Part of a small language model's weights.
Architecture: RMSNorm before each block, normalized queries and keys.
Each number is 128 + 32 x the weight over its row's rms, rounded and kept within 0 to 255. Layers, rows and columns count from 0. Numbers have three digits each. The size before them is the row's rms in percent of the matrix's.

# layer 4 MLP up, 384x256, rms 0.183, rows 94-157, columns 192-223
100:152100081136095141120118111123076139157172166166114118133122197119062107118142105134120114141107
105:102156101163167142135129170132116098147196129088127145158144117145170145157202154150188100144154
105:097140145145099055146079120132084159184122112095092163121122106169133131115063104123097100131108
102:152110115116091136122175150157145093166184115148136132084160131091059143088224081151151185137151
101:116121124120115134194111089128140113092086081144137180117103067117136147191169171112155143111153
102:178110168114133104080072142133113098146061167093105118100088146136071125072147138116168133068101
108:073127163162052095199074094064072081129147132127135133098109127126166138154124149126102203133200
103:127094191110138146061088123067127105220135145200082172158105161105101164105152114134090075138160
101:091138159122139137097106038160097166108088105175091135158156134115140133111109111105096156158155
100:096137082105177126130149168148122144162152115150118151160142136148097080141131127102156152151085
098:148143181143104177137121123152116085138170094103154126070127107131181142116151139090117171144182
102:170130149132070139105116230145098076201098088053156079044080103096179181127152158156186133127106
103:117089126216079134165060150150124097115100101095127118153194096107160120136122201088074164071119
099:100055111151134121134101190140133152136099126079123108156137149088102160110094061116127156156064
097:095146144100152150195142078159137186147151102126134144179081155092129053097112130182133072115185
105:107116099123089110198124092177097140124097141095057126108105160148139137105124154176125202023129
098:177142093129121135199047133093129132106047188122124119092039118076115125154107161157087155129125
094:132182170085096171112114145156172098151150220126103170105118161145108111191147089173071101170140
108:096118142143095094084101060106105114104146107139109118145116167071133076095081115156180118172172
098:111138145187148129073135144024152095152176173155145107075142154112114171135120086168155099116146
095:105129148092176133066091156121120109109131136083120207162109128105115177178090169145127158153086
092:152150138163166123098105108088099116142080100095140142152127089112152109125099185135097143051189
105:130150142148081136095146119140123164185144185043181124097120142143098081095079142154141065090174
100:150116140074114072136126101072179115154081105115124148173117163109180106147096079096120111151093
097:118168102108152150162169129167158067117080112160133178089127110096116129137163131132114105088101
105:108139126101111060116150083079157115121156129138136107131110163087093097128106129077139139079136
103:092156102099098064100136111131147142122098128138130172173164079121077126192171137185163087095093
106:114060136099138143139137150131101095116131112154041098164161147116125146171118134170163120122157
090:117123085155144112146120149106108133143119085109071107092053169073114151118142092129181104104053
103:128109066106120091153127143099120149140090122159111089061108107130144118185140157135166138143121
101:089106075170143150086072170112175135127086144108136156093098132145077113157163065127182123129160
109:120161109135179154171124155181107128109134143059211095146144113153164080121171118149100143134152
098:121153109114108114116181061169200149140119145107182144105097140118082147131177113091191176112096
098:158108149106096106106139128164085160176088098118133141141177147175178143121110176105083136167089
101:121158175146118163116101102152065137120121143145138135120081129108123121119157119116126115078122
105:078091099094104116174129133092165124075092060187125165144083103152107153164160156113117083117174
104:085215150100152153138126122102105135128145131106126145143203181133151135113147124138150152120072
099:133139143143105083112128098133173072111109116166136118135116138185092111130107147116172165095173
096:141149097142132144112217120157132179161087181085201168155179140133110107131150093148138108158162
105:116123129078087087077149117134162105135080105100131138072101143189130055221085088176100158114135
099:146143147146157097171150184123176155180072174042057145141117151136137170162131160136083125167069
096:124118152115124138137115124111130109166099165137092110100143120153103103108135155126158181100073
109:170110125085098176112157078172130128159116114170162118114170069134117117127150102122137116118107
101:161098162111190124137107112105145084133184063128138125159088141104160148132160116123140170131171
098:122120112165108130142158130132133154076035126147170050115095117094134086148161150063142123106185
097:133126185086110130166099146169106051141093089154159086107153127190175190126220115157135152118135
100:117081173079093077142136106165067119161117099127105138181125125111133068107107081184080144173113
101:126141122137137076153120116123163109166137123131147160129128120125109131118124122109131128184150
089:101095063169143172072105127175123119185121083159142145114148182085157162097139121143160180146129
104:057122161146192189132174132120198145110092139191186124107142140147109121118124117162113137074119
094:155136146098130130109157137099174128135138066133115097141097123112094182105122082164165194096098
102:197146071152141141154152128168177098148146145122063094107089107148098195135135165078085118136089
106:166114148149108163169138141103113093132116174107146138172098183078100106162111115121116123097134
094:140120129111138108083088093123092100113152103135149138130063092105129141154073120148106058102103
099:169128135110102140121094108139171098096103138156144090142159186128076110166160166141160125199177
102:126131116075083125159140162156056155157150125163122105075129116136104087138159096084168159132136
105:136168125085158111147154145129114147132097130099143143159104121084122132111109071189148078119164
097:183102157132098165089125172131132169168096120152116166110136117138162169124114151142101134112070
102:143117160169102123102141159078149125085119127188146090123081203131123151130122186122150139121111
101:058105151143139117177143053100133153231161105203172139133084141100111085161151136079090124115046
093:159132118112180096104121102125130120158147109143144120110106134120151112159113143139065110137105
094:176132080109108103101165249122098132093125161096145158162199142085087087110120058117147138135134
104:104139151064162123081139105061160092064171122102137161077169078122148074115074128099099113143127
102:140130144173153150084185163173119170091154086110089169056058152112087169165132135109113191080045
# layer 4 MLP down (transposed), 384x256, rms 0.222, rows 94-157, columns 192-223
102:124128099089117192133176164063072149069110118124213174145115128157142147123118117098193107135129
102:143075110081120099140115132111113088146137084073124121119086182113143137144165115156137150104137
097:097178126128136147166073105157131110115103134112167103104114143135202115114126115136132096100085
098:107126106125117125151149146153180135165143131124120116078058126151155142164092138124147122185140
100:170058116085099149148197138149147169131117100125149180121149073077116124130134123100125098157108
100:131108140167148127123161111136143132054131143114069170096159114092184174095089162124075122186122
107:090104125125119110114170131093124130149133112137128130156099124127144146175195119141121187108091
105:124163106177199123135081108117184138109153195133121121155168109135140165102097138065126137117163
101:154173125148124153112154141148193101113131151138200184041124096071155199151148176134118113157101
099:138125133132136182159153114104192093151130144153087158161143082076129079172155070100142149157137
101:159149187113183098104095120109139093056137107129127137107128152104087086132117086102187105100101
094:127110069197080178123139208143074105179089125084178106062055182076122206081048082199085117161141
101:114150140177093083160110139165121158105099170122105128128121100147173150138088125151166121091117
098:082116094156097130069167128157055143111076113198188161171175197101120171109140106124114174179191
096:142063085179156133107100097129162117106132137175101125048112139173188140120180132142100129130137
103:090132112117084051095194145147080163199098152141102126162154183143198114091153126158117109119131
098:110062197113167119151126078136144100089074100143126096145123121095081119074160174160116162112244
095:147131143186155146169136106123108074124137121145124174160119158087117159173133141139084110167137
105:199075143116150086111114126153148117131094143061161117176092153176105180097123150149113165137122
096:135137142078134153144066100087109109113097097131112126135181126079083107172110189158080159158080
096:130166115100082100106115153121162098182136104172137122062119130147179149119148160157112117097172
103:113161137123104163152117191145154062129183162115153097169059185132092101134143144126156152097127
100:171155120122094112109110118113118198124166192142097148099081143180087094134099133140135125156148
107:101139114146224179147149125096151116127097104098117085186133172100147081130173133119126138079081
101:138125108133133076077136130153145091124161067115136161100160163145169192134114173095093153067153
103:109187166114144119191105103167151114153168148081122123109075144076126149089120109132156152139115
102:128137152084176092209156144193167121203111130125143096143116122151085123172122134154133143121167
103:137100136152108110131116121109118113136093143161136186108113162101056126127121135115106115159131
097:138091137211151141166115121140153180142093147182160181103144092147154220133132194125113080116097
099:089092095187157158091144117108151172142086130110142180109179071139149128198121168106090161126113
103:131180098119112122162142161075163130090122165064104172108142108128114100131102109091061116134156
098:081163092160115110136105148106121107127040161105081162163109118132116132125135164077185123110121
101:112134165098158170130110125132087084155114072065109128137144179161117082121122134173114182158183
101:127165167078188128106142149100074130103108088127121163101169163153082082163159113155102119064102
098:128139142114095141100140108142101070155138170166136107114116136148127121166118136080123097138107
101:147092093139165137133167122122178154153072112128155157158115134142148121131135146088091114140150
104:102135082078096135181120091110165143123149138115135108175123153190154148144148099161161120121116
093:148127100111113130162113148188143108123147125127113172149126097103130161101121107129141059158056
092:127117105168107124107184125131128179152198119177194118094084138113087081127147153099168135115149
108:110109141185179125158123118077133117133127121136123093102145043190152122144085062142101133148098
095:079132114121121122088138125101099140134154129135086141111133177146126144108144109151104123117156
096:169089086128111150102144072090169095167136106149139166167178135140096158140151139135116154148155
102:113171151107119090064089099107150111152134138158119084111142109158087117131170089130092192114179
099:119131062146177132096123177141175142115089140106162145087120104146142112188120127143088179137130
102:182136133104117088089130144095115088103136135120128089167079120106151227146162131138153106097104
102:151128063122113118113156137139139134105125123171113105142093107111103158099105099095123145128102
106:095116148136092144102122092144086111070163142180129082128126124114146170114125124116100167141110
100:158144107124147159138117106113147139101111124108173129148133187175107156152088088175150112115088
095:134110087192079139149105138141171136133104134146171156142066123108133133115187134129142172179132
106:158216147132150142157112130101098176114194123172179192102105138166125072125105126104114085136104
097:091074111116094130092126124140076160108155156148112131082147170052120112129136118154092159171129
103:092210153097114197138099151143120100091170167125188046156092107163164102134120065099150101159127
106:131080127137115077127088173071114114181123153096087157144168084132150114148153102060076142133127
101:157140057156127150162174161125126123145140133151090142148130101169166166141095163157126135164131
100:119097091118095092105103120166141147134171125153091121123082073108135130140095049118128114112081
099:196192198091163102158160114192124076099170072142138154092146134153166131104130171149157070128180
104:187125092187135157177142132151134158131100164056118124135063137136125144144110075157089074139148
101:106105095118128128084134139148146142155123145143107109172187092147191193145102127142156193139158
102:083132158151075167177136133116090116160152129152092147155081106135068119151126143123185162099125
104:135127139151173158136121094113130113152110124124146109127117162109109126089096155098130114118168
097:107098101125133131106157060118127123075143113183097167106110148153086208145148106133126108158106
098:162104161163107136126141117127129110169071119130171145097125107181116123145143149127055105102101
112:120149156104153108169141070127110093142108097116136151147142162143187115186124111106123096177135
099:153129140165161141101159174144118127172109109168120112146154127148100122210076148064122110069099
# layer 4 MLP gate, 384x256, rms 0.175, rows 95-158, columns 192-223
106:114116122178121176144093198164170164119160087137101103106125090112164119120131160102122159180142
098:048161140139068087158131138116150119147103127083137138105131122165147098114165097118082090100077
101:130127102171123143132065132085105117084112142150152100139144156101208101109097165094126122091101
106:099087155093135099125117184073123149164058177150153107114167168124121130067167140131160147123109
100:116066127136120070110121118070117137108125126138113150134115132167132137163117074154143080182115
095:142094121076185121110129104098143113110101133151102148148173135129128139150138127055185115051118
102:178128144118148119063138149071158103164097139158162112147128179141095189139191175140173116123109
100:185101151089133104136152130144164129159148108114124157166145121130149102132165182056108107154155
089:119219148096106172082074150109058117093170162117122128103117144085132181096059169141144121140130
095:108075164146135083133130146120136103101127111091200093120117089198139141091142134158110088137112
100:135117135158164126057093093162109091127162065077119159183204108100115118160124121157133176101106
097:125145123122115095088137059126143185153135137158119102144122123071189095105081105091159159145148
097:080145161192118106131172125099109139114109152153193136092104065184153102196126140132093082087192
097:155147111183133080112099152120118071163150144125119102077227168133169118135136108149132145141184
109:137135117130169127138081113065133140166101153116068117103126153152106011044095107088137131091148
106:131140113139163081139151084098118039136167109119122121083101128128181164090135140164120186152073
100:140176111184178123110126163102058114103120123132204108131145148098169095163053107149089087109108
101:119191140121169092145113110074160109075074140076125138088165138106129112192171103062135157105163
095:145098131151155152089129127143138153129113120120139123091059136123115155155142148136168150141165
090:155108158128169181132140160130096182121133141152142102125134146105102129122074131108138152082088
102:189115201106126161142159094092120109054088135107091129146189125165152103145058143071089108112116
099:120091085107111122105135141107164150148101106141101122152157139117129046088141081172192116158092
098:127137138135115120100078126165126113142166094131137098115111161119157095117148104195153151165164
096:142064062166153163127115114080129128125114165092157184111135094132157111099059115120166086117150
103:148102073113108143132143119114154121130107125135146190141137140160069148177103125139166190121122
101:172096139090108078146061141114158140078124093127167121165163108158102108091129148146074130160165
102:140156139125087142086091187105194159127171141122134150162070172139160128132082166146147117124088
097:161106180156168155144126182084108164087072142131161132161084152126132148169147156134134156119131
101:136115132100113149104179086087117144095132059119136114118153133133147127138110128123102087127131
102:129150165109120123148129103162164121171168109129141124150168125154109122090121127100117156130097
091:099124139144131124115125138141103124108096076134125140200169126171157150161120144095149161145194
105:215203088105065158172105169112086147116167090166162056158143093129083116107148174162102111167060
104:151167208093112126091120143069200080132119141126133171114149142126120070154106107153131181107083
102:156082119181084146044129120105146143110141143107107111149132126201100125101136136120089094124083
104:114114055116125171158167102079140108064120186134138087109156127158121142153110122095084099141132
104:122120113143098140097129088100169128095188110151145098074142185158106092173085171152136071115131
097:154121077137100099097148143131047102153114118160189138155137151166162159192151163144146137101119
103:076151091160092158128152116112160118155120083202123165125099072157158059148130121150142127168093
109:110128125102085132139114113115134130098120185171128109159119135159150168089165147167101155146093
095:108141103122105091108163099126111086124145194127138124179116146123163112155162118116220150127141
100:111134163114127102148117121171137144148143087077105120093082139195093081107090063085104109137170
102:131151116130164162126101089118112124170194160137129146147095161156165076117162141092122113143154
095:113169109065123050157125113122104101101084188104107128151164092102121154159153149101102074179156
105:162134198148158119133131113148149134162148175106148103107153163100141114100227160121153145129118
096:192042173156098116143083127120182160109107116140141090110130083091068138107138121181134116105115
089:110151120162190149137085165094152151131125104069110136137100173129106126099086060134145087082140
101:152093115107116093136158150083080175119098124141111061112101111123122149079147123125109041190161
091:110071106082161164103115074096099097115137136099127141124142177145071055159138122158091066093139
099:119091108144081139157123156108168095129106113079109191147068224038138186127152166126178076130136
100:128151095129106127134078085123139119182116097165136107104151148175106117146125148155109129111096
103:150123149042136152157157053132121135136143107141104127130191148094136161130078173069084091084132
108:062101124140145097092117126146179143112156210141105115100140134178136174123115104068173110174149
102:077126105132104131113154132021156125156116131100145123110099140127173152104115127152102124105135
103:117102110143107140135136144104131172190139083160097153137136146126099119137103149116089155135128
098:125108168123197095134093159144136123100131081134120110106144112151142079137119137123160134137115
103:132111144130086091093172144135139196063119139127153177077146093110188128119135130157115154083093
095:098142132126068149166165133090153110149087170136143098153099166107177164238128141117146155097132
103:145137096096105106102148123098093119154126124094165095132175134123130067149139148100082118070165
102:154132165139175154095107130144122102167148148125130112158099164194146097105201156079049118170134
097:155112135138155099155148159151181114226112150132110141131176130185113115154131153146135091123097
095:067118165118120112160176131083082099135104072148188119145112155174152062103171184133142168146102
101:138119135132152133068134129130132141102119111082066147126089175162128124085046140146083165101131
096:104132135137178113169113211088082131118158086142244122117163091125119120126115156122089130135127
104:129098125110119139141060128135154118123136115143146132145132087160123157117125116169110039160082